config = dict(
    n_layer=9,
    parallel_block=False,
    init_std_qkv=0.0525,
    init_std_up=0.0525,
    lr_mult_qkv=0.5,
    final_lr_fraction=0.0,
    train_tokens=139600000,
    dataset='wikipedia_en',
)
Each number is 200 + 20 x the weight over its row's rms, rounded and kept within 0 to 999. Layers, rows and columns count from 0. The size before them is the row's rms in percent of the matrix's.

# layer 5 MLP up, 320x128, rms 0.148, rows 30-66, columns 64-127
109,208,146,205,198,206,211,212,195,185,182,191,194,201,203,242,183,200,215,201,179,162,183,204,188,190,224,186,204,244,193,210,232,193,185,173,187,207,209,228,197,200,204,183,216,202,226,165,204,183,193,196,201,209,225,197,182,179,189,208,214,197,195,242,223
104,222,203,213,182,214,195,185,188,177,214,157,205,187,172,184,179,184,172,217,211,170,185,193,213,199,206,241,196,221,224,197,197,210,193,223,211,190,165,187,196,212,230,188,194,229,218,211,199,206,199,199,215,235,212,195,205,168,200,233,201,167,172,220,213
099,235,176,190,175,201,191,190,216,215,181,226,215,226,193,202,199,188,219,220,192,214,203,223,181,211,177,170,213,202,143,171,207,202,170,210,195,215,214,198,160,181,222,204,197,195,211,208,209,206,193,198,158,194,161,214,218,181,215,190,214,163,167,198,178
095,222,180,184,181,212,189,199,191,175,173,184,161,220,214,240,201,172,163,192,187,183,235,206,199,177,184,223,183,210,214,142,207,201,176,202,186,217,194,182,204,214,199,217,202,200,186,178,210,245,197,215,169,245,207,202,181,204,183,243,200,215,209,182,181
101,226,175,198,218,187,233,218,156,216,174,195,227,232,184,161,220,175,231,184,203,201,198,225,202,203,186,197,212,151,235,169,193,210,207,162,182,197,207,188,210,186,190,208,167,182,234,214,231,204,219,161,192,209,201,203,194,204,192,159,222,201,194,199,211
093,204,193,202,222,231,203,211,171,191,214,178,192,173,156,178,222,199,215,243,224,234,219,220,189,197,184,233,214,202,192,201,232,201,180,179,214,199,207,180,221,201,227,195,223,243,225,175,196,164,230,193,231,171,184,177,183,193,246,213,204,191,176,206,154
106,182,205,185,174,193,200,214,207,200,175,199,178,229,174,203,176,208,228,250,233,210,197,187,161,225,256,196,200,206,198,169,200,168,172,195,161,211,218,200,220,189,193,193,205,228,201,215,198,208,192,158,193,177,209,192,169,206,208,194,223,171,174,165,191
101,195,163,180,239,201,216,236,177,180,209,214,201,178,209,233,172,212,231,162,216,248,224,211,179,185,184,214,202,214,211,199,221,187,198,202,211,196,200,199,190,213,193,221,172,245,178,226,175,210,218,192,192,177,197,199,213,183,181,237,227,213,196,203,167
087,181,188,189,182,204,210,171,223,206,198,184,216,214,189,206,215,201,213,200,206,187,204,192,182,183,215,225,213,229,189,206,235,178,196,195,201,167,188,195,225,227,187,168,168,214,241,243,235,207,200,207,206,185,225,181,236,208,188,237,212,202,167,208,182
098,243,224,183,184,207,194,196,210,216,232,199,219,197,228,210,180,211,210,200,226,184,227,166,237,181,206,193,198,190,195,228,237,208,226,189,200,209,192,221,223,231,191,223,205,166,212,213,212,229,212,206,195,196,199,198,248,216,233,214,211,214,205,167,204
091,212,180,246,184,203,169,202,218,179,190,225,218,213,182,168,216,244,150,189,219,194,225,187,201,204,211,197,230,217,207,203,210,154,181,181,183,179,194,219,202,206,194,218,182,201,201,197,213,191,211,173,242,184,252,177,191,210,189,212,197,184,166,169,211
094,182,197,202,250,191,208,197,209,213,169,204,199,192,163,197,189,196,186,215,183,213,207,214,240,237,207,220,181,196,227,200,205,191,205,225,177,191,195,230,200,208,191,217,211,201,207,197,182,213,207,173,226,220,210,179,179,181,214,222,222,195,184,203,220
098,174,123,181,227,179,197,228,181,240,192,215,181,188,226,183,216,222,196,230,228,186,208,180,189,206,194,165,238,188,225,168,217,209,202,203,216,228,185,201,219,168,182,194,221,168,205,212,178,208,223,178,202,232,194,192,196,195,201,202,212,229,166,175,230
102,222,176,205,212,220,219,179,189,191,207,170,209,168,195,199,206,201,236,210,179,228,237,180,190,196,210,172,173,144,217,207,183,248,195,218,207,225,179,213,199,186,203,192,181,214,193,184,228,184,241,197,216,169,214,192,232,195,216,204,184,199,166,200,216
100,167,179,193,167,195,190,207,201,188,207,234,195,234,207,202,189,182,197,188,174,246,198,195,217,216,207,191,191,203,234,172,179,195,204,209,214,222,221,242,192,196,201,195,204,190,222,186,184,221,152,224,211,194,182,214,192,192,209,251,193,190,207,209,211
095,216,239,212,228,196,196,204,232,173,204,207,228,203,180,194,200,195,180,219,208,202,170,202,228,142,186,182,199,160,219,224,216,196,227,240,209,195,210,196,164,196,200,163,184,178,194,194,171,234,225,200,247,215,220,210,233,182,176,197,224,203,196,176,216
095,202,194,195,172,219,174,205,196,258,227,231,206,185,205,190,214,203,221,211,179,191,228,195,189,193,161,200,204,205,193,217,186,208,214,194,194,211,189,208,181,187,205,199,176,194,206,205,224,200,222,176,201,192,153,200,204,185,220,197,242,193,189,210,118
106,234,168,184,214,185,206,230,190,200,179,183,177,193,207,189,159,205,167,183,224,183,199,227,177,217,200,202,220,210,206,183,195,193,199,212,213,241,222,188,180,218,167,187,199,181,162,203,217,188,206,198,177,188,202,165,175,198,216,214,187,238,229,209,218
093,210,190,185,216,165,203,176,197,216,246,171,236,154,211,199,149,241,178,184,224,226,198,213,217,198,209,212,203,227,219,217,214,201,200,196,221,221,190,234,186,201,187,218,185,240,235,224,179,219,215,203,219,208,182,196,222,197,191,223,210,202,200,209,185
100,172,212,196,240,156,201,188,180,188,204,216,186,203,219,205,214,208,195,176,211,179,188,209,224,191,196,179,184,187,238,218,187,216,179,183,202,226,182,201,208,198,178,182,204,194,236,213,241,218,178,161,161,207,214,224,208,212,169,188,205,214,166,180,211
105,171,218,207,167,219,193,193,222,176,196,175,181,209,186,201,169,164,196,218,187,200,202,193,180,168,174,228,214,205,172,198,225,193,162,180,196,220,206,186,230,165,181,175,184,209,194,218,162,217,222,224,167,205,208,188,195,176,188,174,182,209,199,249,219
092,217,227,186,203,209,220,189,197,215,205,223,174,213,143,195,208,204,233,185,175,184,184,166,192,202,193,219,217,208,158,159,192,226,195,222,196,187,215,168,214,165,225,204,228,195,161,203,198,181,178,188,225,220,196,198,218,226,189,198,207,175,236,236,182
097,199,199,233,200,216,173,214,227,206,202,205,169,202,211,216,173,203,192,197,188,210,224,191,210,213,150,177,199,173,207,212,201,192,212,162,224,213,166,256,187,224,206,194,209,219,237,243,217,213,185,201,244,211,221,188,207,198,225,185,210,230,199,190,164
106,196,227,233,207,218,214,205,226,218,171,177,216,184,224,221,196,200,195,201,207,178,200,197,226,210,202,221,205,195,184,208,185,179,227,196,198,192,212,194,226,173,195,246,217,200,203,235,243,224,202,212,177,190,208,194,211,215,178,223,159,196,213,205,177
102,206,231,187,210,196,213,203,212,217,201,200,213,218,196,194,198,194,192,216,220,178,178,169,184,182,221,171,209,197,173,202,158,230,153,216,215,222,189,214,190,220,193,230,194,172,215,194,192,220,175,237,197,218,177,192,181,196,173,148,183,180,227,164,241
104,219,200,244,217,227,197,221,235,191,190,196,182,198,209,152,222,213,175,204,197,206,188,210,178,181,197,226,193,188,210,218,178,201,218,200,210,209,183,201,187,209,240,218,204,192,192,200,185,184,184,221,212,182,206,216,170,190,178,226,212,193,186,205,184
103,172,209,177,213,210,193,197,193,206,195,198,207,236,170,186,219,183,192,207,215,182,220,245,164,199,196,177,192,182,173,192,213,231,210,215,175,218,191,177,190,159,222,217,200,190,212,196,197,207,214,190,183,192,189,188,178,204,187,191,218,169,197,208,209
107,214,197,224,199,207,220,192,176,198,181,231,210,192,205,209,192,192,198,208,162,182,206,207,166,219,215,180,228,210,185,195,224,237,203,210,220,230,206,191,181,175,229,184,166,176,179,223,214,172,184,242,207,209,188,221,202,230,184,226,183,199,193,185,197
101,195,220,153,211,228,190,199,255,209,188,210,179,205,228,209,226,191,220,199,213,222,205,183,229,167,187,167,221,175,196,238,243,202,224,228,218,199,186,213,211,197,204,220,154,209,210,198,170,180,221,203,202,165,213,216,237,201,210,198,216,188,219,190,239
105,236,235,197,226,163,199,187,204,159,218,202,187,222,207,192,193,196,190,222,165,228,195,209,229,207,233,180,196,225,181,251,196,210,181,196,234,227,191,235,210,172,175,166,184,221,225,224,218,181,209,215,200,206,197,212,198,241,206,199,212,188,211,183,221
101,198,203,187,201,197,159,205,209,174,222,230,213,194,216,252,199,255,205,157,216,185,179,166,178,188,205,205,194,190,217,224,197,232,204,209,175,239,230,240,198,205,207,197,185,181,206,197,206,206,173,202,207,221,215,212,243,206,228,201,223,191,206,193,217
105,185,192,217,203,153,201,191,201,216,162,220,205,214,215,195,222,241,224,184,170,218,214,211,246,185,210,242,207,215,199,215,203,241,220,201,174,178,185,189,191,202,179,184,208,211,181,254,200,204,195,219,225,215,206,211,190,220,199,180,203,200,192,192,207
098,240,198,175,168,159,188,191,202,197,200,178,176,229,193,158,210,228,177,186,153,177,196,195,199,209,193,195,184,202,237,227,209,193,194,198,182,202,213,209,235,212,224,164,174,199,184,221,187,201,196,200,194,228,212,207,207,191,203,180,194,217,176,184,189
092,188,185,215,215,196,204,233,211,178,200,194,180,192,225,168,221,180,142,212,183,215,192,216,199,200,218,215,195,192,198,182,214,229,214,201,209,210,190,171,192,237,162,219,191,214,215,187,214,206,193,171,203,205,187,208,200,221,214,221,192,202,242,188,198
108,186,220,209,190,220,184,208,175,192,170,197,209,158,203,176,200,212,208,197,188,202,225,225,207,168,216,179,143,195,201,171,230,202,180,213,193,200,152,188,213,215,241,190,214,220,219,178,181,202,229,207,200,203,210,208,217,170,172,228,200,196,221,209,218
100,192,196,172,155,208,183,215,197,221,170,182,176,183,190,238,235,209,143,213,212,230,185,196,169,191,212,189,171,192,227,202,210,199,203,242,196,178,177,215,186,193,180,191,196,189,215,191,186,238,212,226,220,170,189,236,179,182,199,204,194,223,199,174,231
105,185,192,181,231,224,200,219,201,207,194,165,177,210,201,195,190,182,168,188,197,199,208,238,206,214,183,256,205,195,214,214,221,192,200,191,181,200,225,208,167,201,221,196,179,223,190,231,161,190,191,176,243,208,222,179,220,195,185,196,178,190,201,221,165
# layer 5 MLP down (transposed), 320x128, rms 0.141, rows 30-65, columns 64-127
101,215,218,214,186,203,171,203,213,198,154,212,202,212,202,202,220,158,240,213,197,235,227,227,228,211,209,170,209,183,182,172,178,180,229,209,203,210,199,196,207,211,197,191,221,198,217,206,195,207,217,192,179,197,244,201,174,164,214,194,202,179,180,191,190
103,202,177,183,183,211,157,221,212,175,168,181,192,202,210,206,179,186,213,201,208,183,170,188,198,185,202,164,210,222,184,199,200,196,176,219,200,193,208,174,199,227,216,214,204,201,175,181,206,236,194,207,196,176,200,224,222,222,190,184,179,185,210,182,191
099,184,250,210,228,232,212,222,239,221,194,190,233,220,225,215,209,215,181,185,206,178,160,184,221,199,175,195,191,192,205,201,204,207,202,184,204,205,194,227,203,183,207,200,213,181,204,186,200,177,210,242,186,198,218,178,187,205,204,198,190,201,171,152,171
100,180,200,186,220,206,183,182,200,202,202,193,213,207,146,177,188,231,204,212,191,213,219,177,192,194,172,159,187,206,198,226,192,170,193,182,198,185,190,181,187,217,193,237,219,217,195,204,199,209,180,195,185,165,200,199,217,201,199,187,231,183,194,148,240
102,198,166,208,149,205,147,177,173,199,187,208,227,200,241,213,230,181,203,186,203,194,180,210,205,207,243,239,199,198,190,204,201,187,178,198,193,170,155,204,195,235,211,205,164,192,179,208,221,233,211,214,182,191,223,197,193,198,215,217,185,184,208,165,188
095,232,171,165,166,190,210,211,189,256,180,198,176,183,220,203,231,192,203,193,212,189,196,196,215,192,194,195,207,207,219,188,171,227,200,235,211,206,213,208,188,211,225,199,182,172,200,195,234,163,243,189,190,165,225,173,223,185,182,227,192,209,224,199,218
105,189,223,173,265,172,202,175,205,190,165,187,226,194,170,216,210,197,204,184,209,214,185,173,184,211,198,209,179,211,205,210,189,195,231,220,194,191,208,188,182,181,202,176,170,201,187,205,174,207,234,230,232,205,226,181,217,201,198,201,224,209,199,195,182
100,191,232,199,228,198,185,165,194,201,218,206,166,207,207,195,212,165,219,182,187,208,161,157,215,176,183,248,210,180,200,203,204,219,211,177,223,206,214,202,190,184,220,213,189,171,195,176,244,212,202,180,214,169,161,176,212,224,171,185,204,176,197,178,182
091,216,231,222,209,181,196,186,180,198,222,199,190,177,196,173,197,201,202,185,214,184,225,226,210,222,186,194,205,221,170,215,218,217,260,226,176,214,212,202,204,183,169,214,175,180,150,178,203,214,194,194,212,214,182,217,183,190,188,175,181,240,202,214,186
105,205,222,207,215,187,204,224,182,172,222,182,201,193,214,187,190,221,169,184,177,218,216,184,213,189,200,202,194,220,215,205,185,187,231,179,156,179,187,215,187,218,213,223,201,197,220,220,193,230,246,188,212,174,216,211,152,215,219,191,176,195,208,194,224
104,192,209,183,244,199,179,163,207,219,202,184,185,247,188,213,206,202,204,208,237,214,205,172,201,243,224,180,199,197,210,225,247,196,194,216,165,236,196,184,229,174,150,198,208,210,215,176,204,206,179,228,207,220,185,229,228,213,220,192,217,232,193,211,205
097,198,155,204,201,208,178,207,216,205,204,217,217,199,199,220,180,207,186,194,198,210,175,174,186,205,200,189,235,187,201,205,215,168,183,200,189,207,227,207,195,240,163,185,251,226,167,182,233,166,201,211,183,184,190,196,217,198,148,207,225,219,197,186,189
102,196,223,201,197,206,185,190,203,158,196,188,218,224,192,204,212,197,203,183,203,175,202,203,213,234,222,212,188,209,205,209,249,186,233,190,193,193,189,220,173,212,213,215,178,241,190,190,186,189,205,224,212,202,208,229,184,206,245,227,217,203,175,181,189
103,190,184,218,150,171,199,189,216,215,207,158,210,233,184,200,223,195,232,232,177,222,168,202,185,217,229,184,207,201,213,195,187,222,225,211,202,190,182,215,175,196,178,196,200,192,176,194,179,210,179,193,227,187,203,187,174,189,196,213,160,202,224,207,167
099,205,194,205,164,189,199,193,188,181,250,218,225,196,191,185,204,197,208,194,203,196,177,234,171,203,197,216,223,197,180,197,177,224,173,191,190,217,198,197,200,239,215,197,205,212,224,190,193,203,203,173,185,174,214,167,148,197,174,201,189,198,208,200,163
098,189,201,174,197,211,187,184,173,177,184,196,220,162,197,211,199,210,227,188,195,199,173,197,212,214,179,181,226,192,178,204,188,244,222,197,195,203,198,172,218,186,234,241,236,191,177,192,211,200,221,210,196,206,160,185,208,185,200,191,198,202,185,184,182
096,220,196,188,194,204,185,228,214,210,164,195,185,221,224,166,194,254,208,182,175,197,179,181,173,181,198,183,192,239,162,222,208,224,189,200,184,207,179,152,207,176,231,205,193,218,184,197,201,199,184,204,149,181,206,154,181,215,208,243,205,192,211,193,218
111,234,226,216,207,177,204,162,237,205,232,244,190,197,183,228,175,182,206,216,214,213,224,171,202,213,202,220,206,212,212,190,207,194,227,196,190,192,180,198,194,224,220,197,229,211,205,182,231,198,246,175,191,221,182,217,193,206,218,173,203,192,215,173,191
095,181,208,206,206,203,198,203,244,235,205,206,221,180,206,160,192,195,191,220,162,175,223,169,224,219,239,223,234,179,215,242,177,200,178,183,184,170,211,232,201,213,187,210,194,208,199,187,196,223,209,213,219,194,207,220,185,202,173,208,167,189,219,240,195
100,192,204,214,197,187,228,214,197,196,192,227,221,230,192,236,249,210,170,176,233,201,211,206,213,205,208,187,185,205,224,218,199,185,202,158,239,153,203,239,214,176,202,193,221,184,200,193,198,231,184,174,189,197,189,222,156,199,203,194,189,172,205,214,183
101,234,161,241,190,221,180,204,193,183,178,195,178,200,226,181,189,224,209,158,185,219,192,243,185,247,184,182,199,186,183,201,227,200,213,189,198,209,231,198,171,221,181,208,240,222,196,168,206,224,238,211,201,200,182,218,198,183,177,179,248,188,214,183,252
096,191,229,177,201,229,179,222,198,169,223,212,224,220,211,156,186,214,217,191,223,159,184,213,224,221,194,187,206,180,224,200,231,190,183,227,208,205,208,216,195,203,213,205,189,226,215,198,175,168,166,192,209,178,212,171,210,192,228,204,193,211,177,197,181
103,147,179,212,164,229,226,203,219,175,183,189,216,169,234,203,203,203,174,222,226,216,208,190,205,225,196,200,167,242,192,172,227,184,179,222,235,170,186,199,240,189,177,208,192,238,210,211,208,206,235,197,193,157,190,205,192,231,214,227,192,183,193,165,211
105,210,223,205,194,214,177,199,205,149,202,224,205,202,197,171,192,183,211,196,203,209,173,219,184,254,170,190,173,189,215,175,210,220,199,216,215,177,208,193,187,208,208,186,172,199,221,147,214,200,216,173,218,178,201,187,226,206,167,221,230,222,208,227,170
103,200,212,233,204,159,174,237,177,188,214,204,225,179,203,157,221,194,207,205,204,200,171,223,226,207,165,203,219,205,222,182,212,198,231,215,230,220,175,183,170,240,241,204,182,150,227,194,188,174,197,183,234,219,215,204,192,219,210,202,189,168,174,196,214
103,183,221,214,194,209,213,210,181,198,200,227,178,212,190,173,207,231,190,233,216,192,184,243,213,164,196,168,198,191,177,230,195,226,182,179,212,189,172,193,238,205,190,201,206,229,185,161,177,247,196,148,197,217,206,159,225,213,191,204,222,213,187,203,168
095,205,198,215,183,197,165,209,195,200,158,226,210,200,254,198,208,236,180,174,190,195,215,198,184,200,196,215,227,203,187,196,195,213,160,196,211,208,253,194,180,224,218,180,169,241,176,185,193,194,223,216,205,185,196,224,203,202,227,192,181,213,178,240,198
104,209,212,207,206,227,229,221,241,203,219,206,200,188,220,224,190,196,214,172,183,222,203,198,232,205,195,236,192,218,185,168,206,217,183,170,176,186,202,223,209,209,215,202,221,215,198,178,168,220,197,205,168,180,192,182,193,195,179,204,217,222,183,201,215
105,223,160,196,239,245,224,204,193,189,214,184,179,213,188,204,186,219,186,173,159,209,201,168,198,211,192,223,166,230,219,192,193,258,196,215,192,213,179,192,194,181,201,191,216,220,240,188,214,178,202,236,198,187,145,214,174,190,189,208,204,173,190,195,210
104,195,222,247,203,183,224,199,186,207,183,196,196,190,198,218,215,232,174,208,197,185,173,183,210,200,218,205,207,189,188,212,220,199,191,219,202,185,174,213,220,208,227,206,176,180,202,204,206,226,209,224,244,179,208,229,178,205,217,207,211,224,188,186,222
102,187,221,227,201,174,207,145,249,198,221,216,176,186,187,187,209,186,231,187,230,201,216,198,232,173,166,228,180,202,185,217,189,209,210,211,222,184,191,204,190,211,195,179,225,200,180,179,231,202,200,229,210,199,205,183,206,190,186,198,165,198,205,201,199
108,217,195,205,198,182,201,196,158,185,201,192,204,248,206,211,210,198,188,175,198,226,200,191,213,228,210,203,235,205,227,205,215,223,218,172,223,186,211,209,212,192,156,193,240,202,193,191,206,167,181,262,209,227,236,175,189,212,220,227,217,218,178,228,209
085,196,199,196,235,162,187,187,188,169,194,215,190,191,189,205,182,210,252,224,226,172,238,207,200,211,202,198,210,206,204,176,222,172,243,200,202,209,196,208,200,168,187,200,196,147,188,197,208,200,209,190,247,223,201,159,173,166,172,176,198,201,208,179,167
095,187,204,163,226,207,189,205,146,201,223,223,198,154,186,225,213,197,174,189,214,167,204,211,196,215,159,191,203,224,158,219,203,173,161,225,209,225,197,203,231,170,187,188,169,223,188,199,188,192,183,249,222,168,188,191,216,194,152,211,225,193,210,201,219
099,202,169,181,171,209,241,181,179,188,200,235,194,200,192,238,231,190,184,173,187,209,192,184,177,207,179,185,211,165,205,176,189,201,203,157,222,177,243,203,189,189,182,202,216,205,224,202,218,218,208,203,182,191,181,216,191,214,188,213,225,199,234,219,210
101,230,223,164,228,236,204,228,206,213,202,245,212,189,193,196,205,176,160,212,184,201,191,182,183,218,189,179,211,220,230,155,204,201,185,168,210,217,202,234,213,233,260,181,198,200,201,213,169,190,201,203,182,183,207,218,202,186,169,213,187,210,230,229,182
# layer 5 MLP gate, 320x128, rms 0.141, rows 31-66, columns 64-127
102,183,209,215,205,199,182,211,162,214,213,199,205,199,154,221,208,165,218,201,176,212,231,187,201,196,197,197,202,187,194,221,186,205,202,205,237,182,219,186,160,178,219,151,181,178,224,214,196,200,191,210,209,190,158,223,181,189,207,189,195,201,221,177,197
099,193,181,191,220,218,209,203,186,181,221,186,189,204,210,191,194,162,191,179,177,216,227,173,209,227,209,202,214,205,186,213,216,201,163,200,178,212,175,181,197,176,179,188,201,206,182,172,181,211,199,230,191,201,234,201,174,181,207,241,168,221,226,189,198
099,209,181,213,224,199,196,185,185,189,195,225,182,214,218,243,197,162,203,221,189,223,202,174,191,214,196,201,156,210,184,211,184,194,203,215,218,202,155,189,197,172,194,215,201,213,191,212,223,222,179,235,209,181,241,212,229,196,174,192,175,196,208,201,177
097,201,229,186,224,215,198,211,190,200,243,210,185,213,217,182,171,234,184,183,212,184,178,195,205,186,216,198,170,189,203,209,209,189,203,199,192,163,210,231,224,166,184,210,194,210,202,182,147,199,224,211,188,197,200,163,236,226,199,162,163,193,218,183,219
092,190,207,182,201,223,217,247,198,189,199,211,181,198,167,185,205,193,232,206,249,206,206,192,195,184,197,202,211,189,221,199,187,175,220,183,192,191,186,179,180,210,204,213,203,223,188,192,181,194,221,226,203,207,214,224,194,197,206,214,165,181,182,211,165
106,194,206,200,174,172,198,204,195,204,193,208,203,256,226,207,215,181,208,231,200,219,200,222,201,190,171,211,216,173,228,243,202,221,228,194,211,183,169,236,186,227,208,221,211,184,219,235,181,187,150,189,206,233,185,207,191,179,181,222,189,220,213,222,229
098,186,187,171,167,217,186,205,189,181,225,264,189,184,216,177,202,204,201,191,238,233,201,182,151,192,183,189,191,224,221,242,184,184,204,191,205,193,167,194,172,191,163,202,220,188,196,183,183,229,215,208,191,205,172,197,186,218,220,185,198,221,183,188,197
084,204,238,200,222,220,202,218,176,208,198,192,214,156,243,213,228,194,152,226,170,195,175,193,208,217,190,200,182,163,182,197,176,201,188,200,238,184,187,204,199,183,211,231,207,191,167,170,187,206,195,195,207,231,197,243,165,192,215,195,217,164,194,207,237
100,226,192,202,184,194,203,224,235,194,234,182,161,165,196,221,205,207,195,202,203,163,209,222,221,229,235,202,203,178,174,225,176,206,232,196,171,196,192,234,210,193,228,240,210,201,214,200,207,199,216,158,170,186,196,193,194,190,253,179,200,191,207,189,231
094,198,205,189,237,202,202,224,190,210,189,181,187,187,198,226,193,149,217,187,211,198,202,215,230,198,194,203,173,182,174,232,195,250,200,187,232,223,199,190,184,207,179,187,196,197,198,228,194,198,222,198,188,210,166,203,204,159,224,180,203,218,215,234,201
095,182,186,222,187,195,197,151,185,185,230,225,193,226,217,206,170,207,214,196,188,187,219,217,184,208,187,209,199,216,216,228,213,170,245,208,219,233,177,205,232,212,184,186,182,202,202,213,242,233,188,211,204,195,209,202,221,199,209,178,227,178,213,187,164
100,224,225,221,184,216,220,205,187,198,249,193,190,186,193,183,207,186,213,246,208,165,167,187,229,198,191,188,189,182,220,192,193,203,235,216,233,187,215,193,182,216,205,220,200,223,198,174,212,161,191,227,226,180,212,210,178,186,189,199,207,183,210,170,183
101,190,233,190,195,184,182,248,197,167,176,214,195,192,192,191,205,225,189,202,214,204,186,240,220,225,232,177,180,202,189,199,243,203,210,209,205,217,226,191,222,193,199,198,190,201,225,211,225,200,217,206,213,222,198,245,224,173,218,199,218,181,175,187,199
094,169,200,201,212,197,179,183,171,191,214,202,230,248,189,198,203,188,200,183,196,214,183,169,194,190,189,197,171,177,211,231,199,223,225,200,209,214,197,199,164,200,152,239,188,203,190,211,152,226,198,180,165,177,224,205,162,208,196,239,182,157,187,202,202
100,195,183,185,172,181,235,209,199,197,192,221,195,187,209,186,213,220,180,210,167,175,215,219,157,210,188,220,199,178,178,205,244,176,199,186,227,191,194,177,225,168,197,206,199,194,204,233,205,194,214,167,192,154,175,224,219,199,205,252,201,191,221,184,184
093,172,217,222,192,174,195,219,203,182,198,158,204,176,220,202,177,192,206,224,194,182,199,227,209,224,218,204,194,201,197,227,194,224,179,214,178,178,148,208,179,184,201,222,158,195,234,205,203,161,216,171,192,204,240,158,242,187,197,220,191,190,208,206,200
120,239,176,201,201,187,185,224,224,159,233,195,211,181,209,229,198,210,197,203,160,198,198,187,185,197,226,230,237,189,176,179,220,172,195,224,220,216,203,211,209,193,189,219,209,159,195,194,197,181,187,201,191,212,188,203,184,204,233,202,199,219,213,175,169
094,193,184,206,202,216,183,182,191,179,207,216,178,182,200,188,217,163,191,194,223,200,222,203,175,163,203,190,181,222,186,252,196,184,221,228,216,200,194,235,207,197,176,229,186,169,213,248,168,223,178,224,208,178,183,224,173,204,198,191,161,180,175,173,212
105,194,205,187,243,194,184,204,206,182,220,174,193,221,194,185,171,206,224,207,187,169,196,178,210,170,214,195,204,213,209,229,180,184,203,187,194,210,189,214,129,209,195,233,163,211,176,176,195,206,218,192,184,180,168,235,196,231,181,205,211,220,195,204,170
102,193,198,191,206,204,228,244,164,183,179,201,261,193,215,178,190,217,204,226,186,214,194,222,167,229,228,222,194,189,204,208,179,185,199,183,177,197,214,202,165,183,215,195,155,199,182,164,214,198,172,197,220,195,208,220,218,190,193,197,209,218,196,207,207
097,175,186,188,225,221,168,194,188,186,197,192,179,187,249,221,189,218,175,242,194,168,213,201,217,153,193,193,162,225,207,186,197,186,212,220,198,178,175,226,215,237,226,181,202,223,210,208,188,190,212,185,192,171,241,226,226,160,211,197,201,165,207,190,186
099,222,198,219,174,227,178,199,159,208,218,200,193,204,176,186,186,196,172,203,196,197,225,185,194,244,215,215,202,170,188,249,199,246,237,173,219,181,210,212,183,227,204,199,191,194,182,198,227,200,195,161,238,185,186,184,205,188,232,185,171,195,215,202,207
103,186,217,212,242,215,233,200,208,195,211,204,199,219,176,220,179,203,225,209,182,219,169,195,187,189,187,209,205,161,166,203,178,203,193,221,213,180,221,157,193,173,177,195,196,181,240,223,196,230,200,191,201,227,206,218,190,172,187,211,150,196,221,219,200
102,216,219,202,196,211,230,227,215,174,221,193,210,160,197,230,250,166,218,223,182,203,158,179,218,198,192,186,212,207,238,197,200,229,188,201,188,198,179,200,191,164,177,208,212,182,220,194,207,170,193,188,205,213,151,211,189,193,214,193,189,201,191,209,197
108,208,183,182,179,190,199,191,182,215,195,174,229,182,205,185,191,187,226,217,198,217,169,209,189,196,164,184,207,178,201,174,178,184,193,187,201,222,208,200,194,181,194,219,204,237,210,137,225,196,192,234,179,224,176,180,186,174,210,178,203,214,211,181,214
103,196,183,237,224,216,228,237,214,212,166,202,225,205,196,199,215,203,197,165,194,211,209,206,204,172,199,211,236,200,210,179,186,198,197,181,190,170,200,201,226,205,213,213,193,161,190,170,220,210,200,192,181,193,186,184,204,181,184,217,199,198,204,183,196
098,183,195,211,186,180,201,189,197,178,216,148,198,166,174,164,198,228,240,171,156,192,206,232,218,206,205,209,224,224,198,176,216,173,204,192,203,222,213,208,213,195,164,211,215,181,241,169,193,189,203,208,168,232,179,189,218,202,199,168,196,189,211,181,210
102,168,180,183,176,226,198,214,231,187,206,186,177,202,181,200,205,217,207,209,180,228,178,220,214,205,168,180,214,192,234,216,238,199,223,209,212,184,198,206,222,217,182,231,161,195,204,195,174,204,202,217,146,206,204,204,206,173,238,212,173,207,227,174,221
098,181,210,174,197,147,196,186,201,234,233,181,199,203,204,213,203,204,203,206,181,184,227,194,220,205,215,209,192,209,169,201,211,217,182,193,198,216,210,219,224,179,214,198,178,197,191,172,204,172,200,187,220,225,178,188,212,210,212,217,206,174,191,192,198
100,215,167,191,238,206,158,229,241,208,232,148,178,182,193,193,213,204,201,193,205,195,221,198,191,223,203,206,207,189,184,228,179,184,232,229,209,241,257,223,189,200,218,210,208,230,210,198,195,202,199,232,189,204,203,204,226,153,235,187,204,191,237,214,184
104,206,200,201,182,201,198,190,178,183,241,181,236,162,232,188,215,219,193,179,232,222,208,193,210,217,210,181,204,186,180,236,201,183,208,184,200,219,183,198,245,205,205,208,176,223,200,173,212,169,168,200,178,220,211,207,209,186,181,140,160,202,222,212,203
102,187,175,207,190,193,196,186,154,199,208,219,232,168,221,225,211,169,229,212,205,219,207,189,188,201,200,189,165,199,150,207,165,187,195,237,217,217,228,182,204,180,189,233,205,159,175,186,187,182,210,209,234,189,187,202,185,195,209,184,199,188,201,190,182
094,196,212,195,200,191,205,171,220,210,229,214,221,193,228,205,210,219,198,196,206,191,239,182,178,158,175,200,184,180,209,201,160,205,234,183,186,203,194,189,188,180,188,213,171,224,218,194,195,196,214,192,182,211,189,195,209,178,192,227,195,210,191,205,204
101,210,195,209,196,244,232,177,215,174,197,170,214,197,147,175,184,199,227,192,184,171,197,193,207,204,176,217,213,184,185,187,190,202,175,195,211,195,216,209,190,196,219,168,183,201,192,198,215,190,180,224,184,178,188,225,196,229,213,206,183,206,199,197,191
105,216,214,214,196,234,193,212,197,224,207,196,197,238,160,221,186,226,184,207,198,199,205,221,211,226,201,172,226,210,218,155,213,195,204,154,162,203,172,220,191,178,174,218,207,214,193,210,237,202,212,172,182,190,181,181,182,203,167,219,200,176,225,191,168
104,182,201,203,223,206,190,198,196,200,191,199,166,221,237,176,175,207,208,207,197,248,184,211,191,191,199,195,229,196,187,189,202,204,168,227,229,182,158,229,228,169,215,219,173,185,184,172,203,221,174,207,192,204,239,228,209,185,194,235,182,184,215,225,178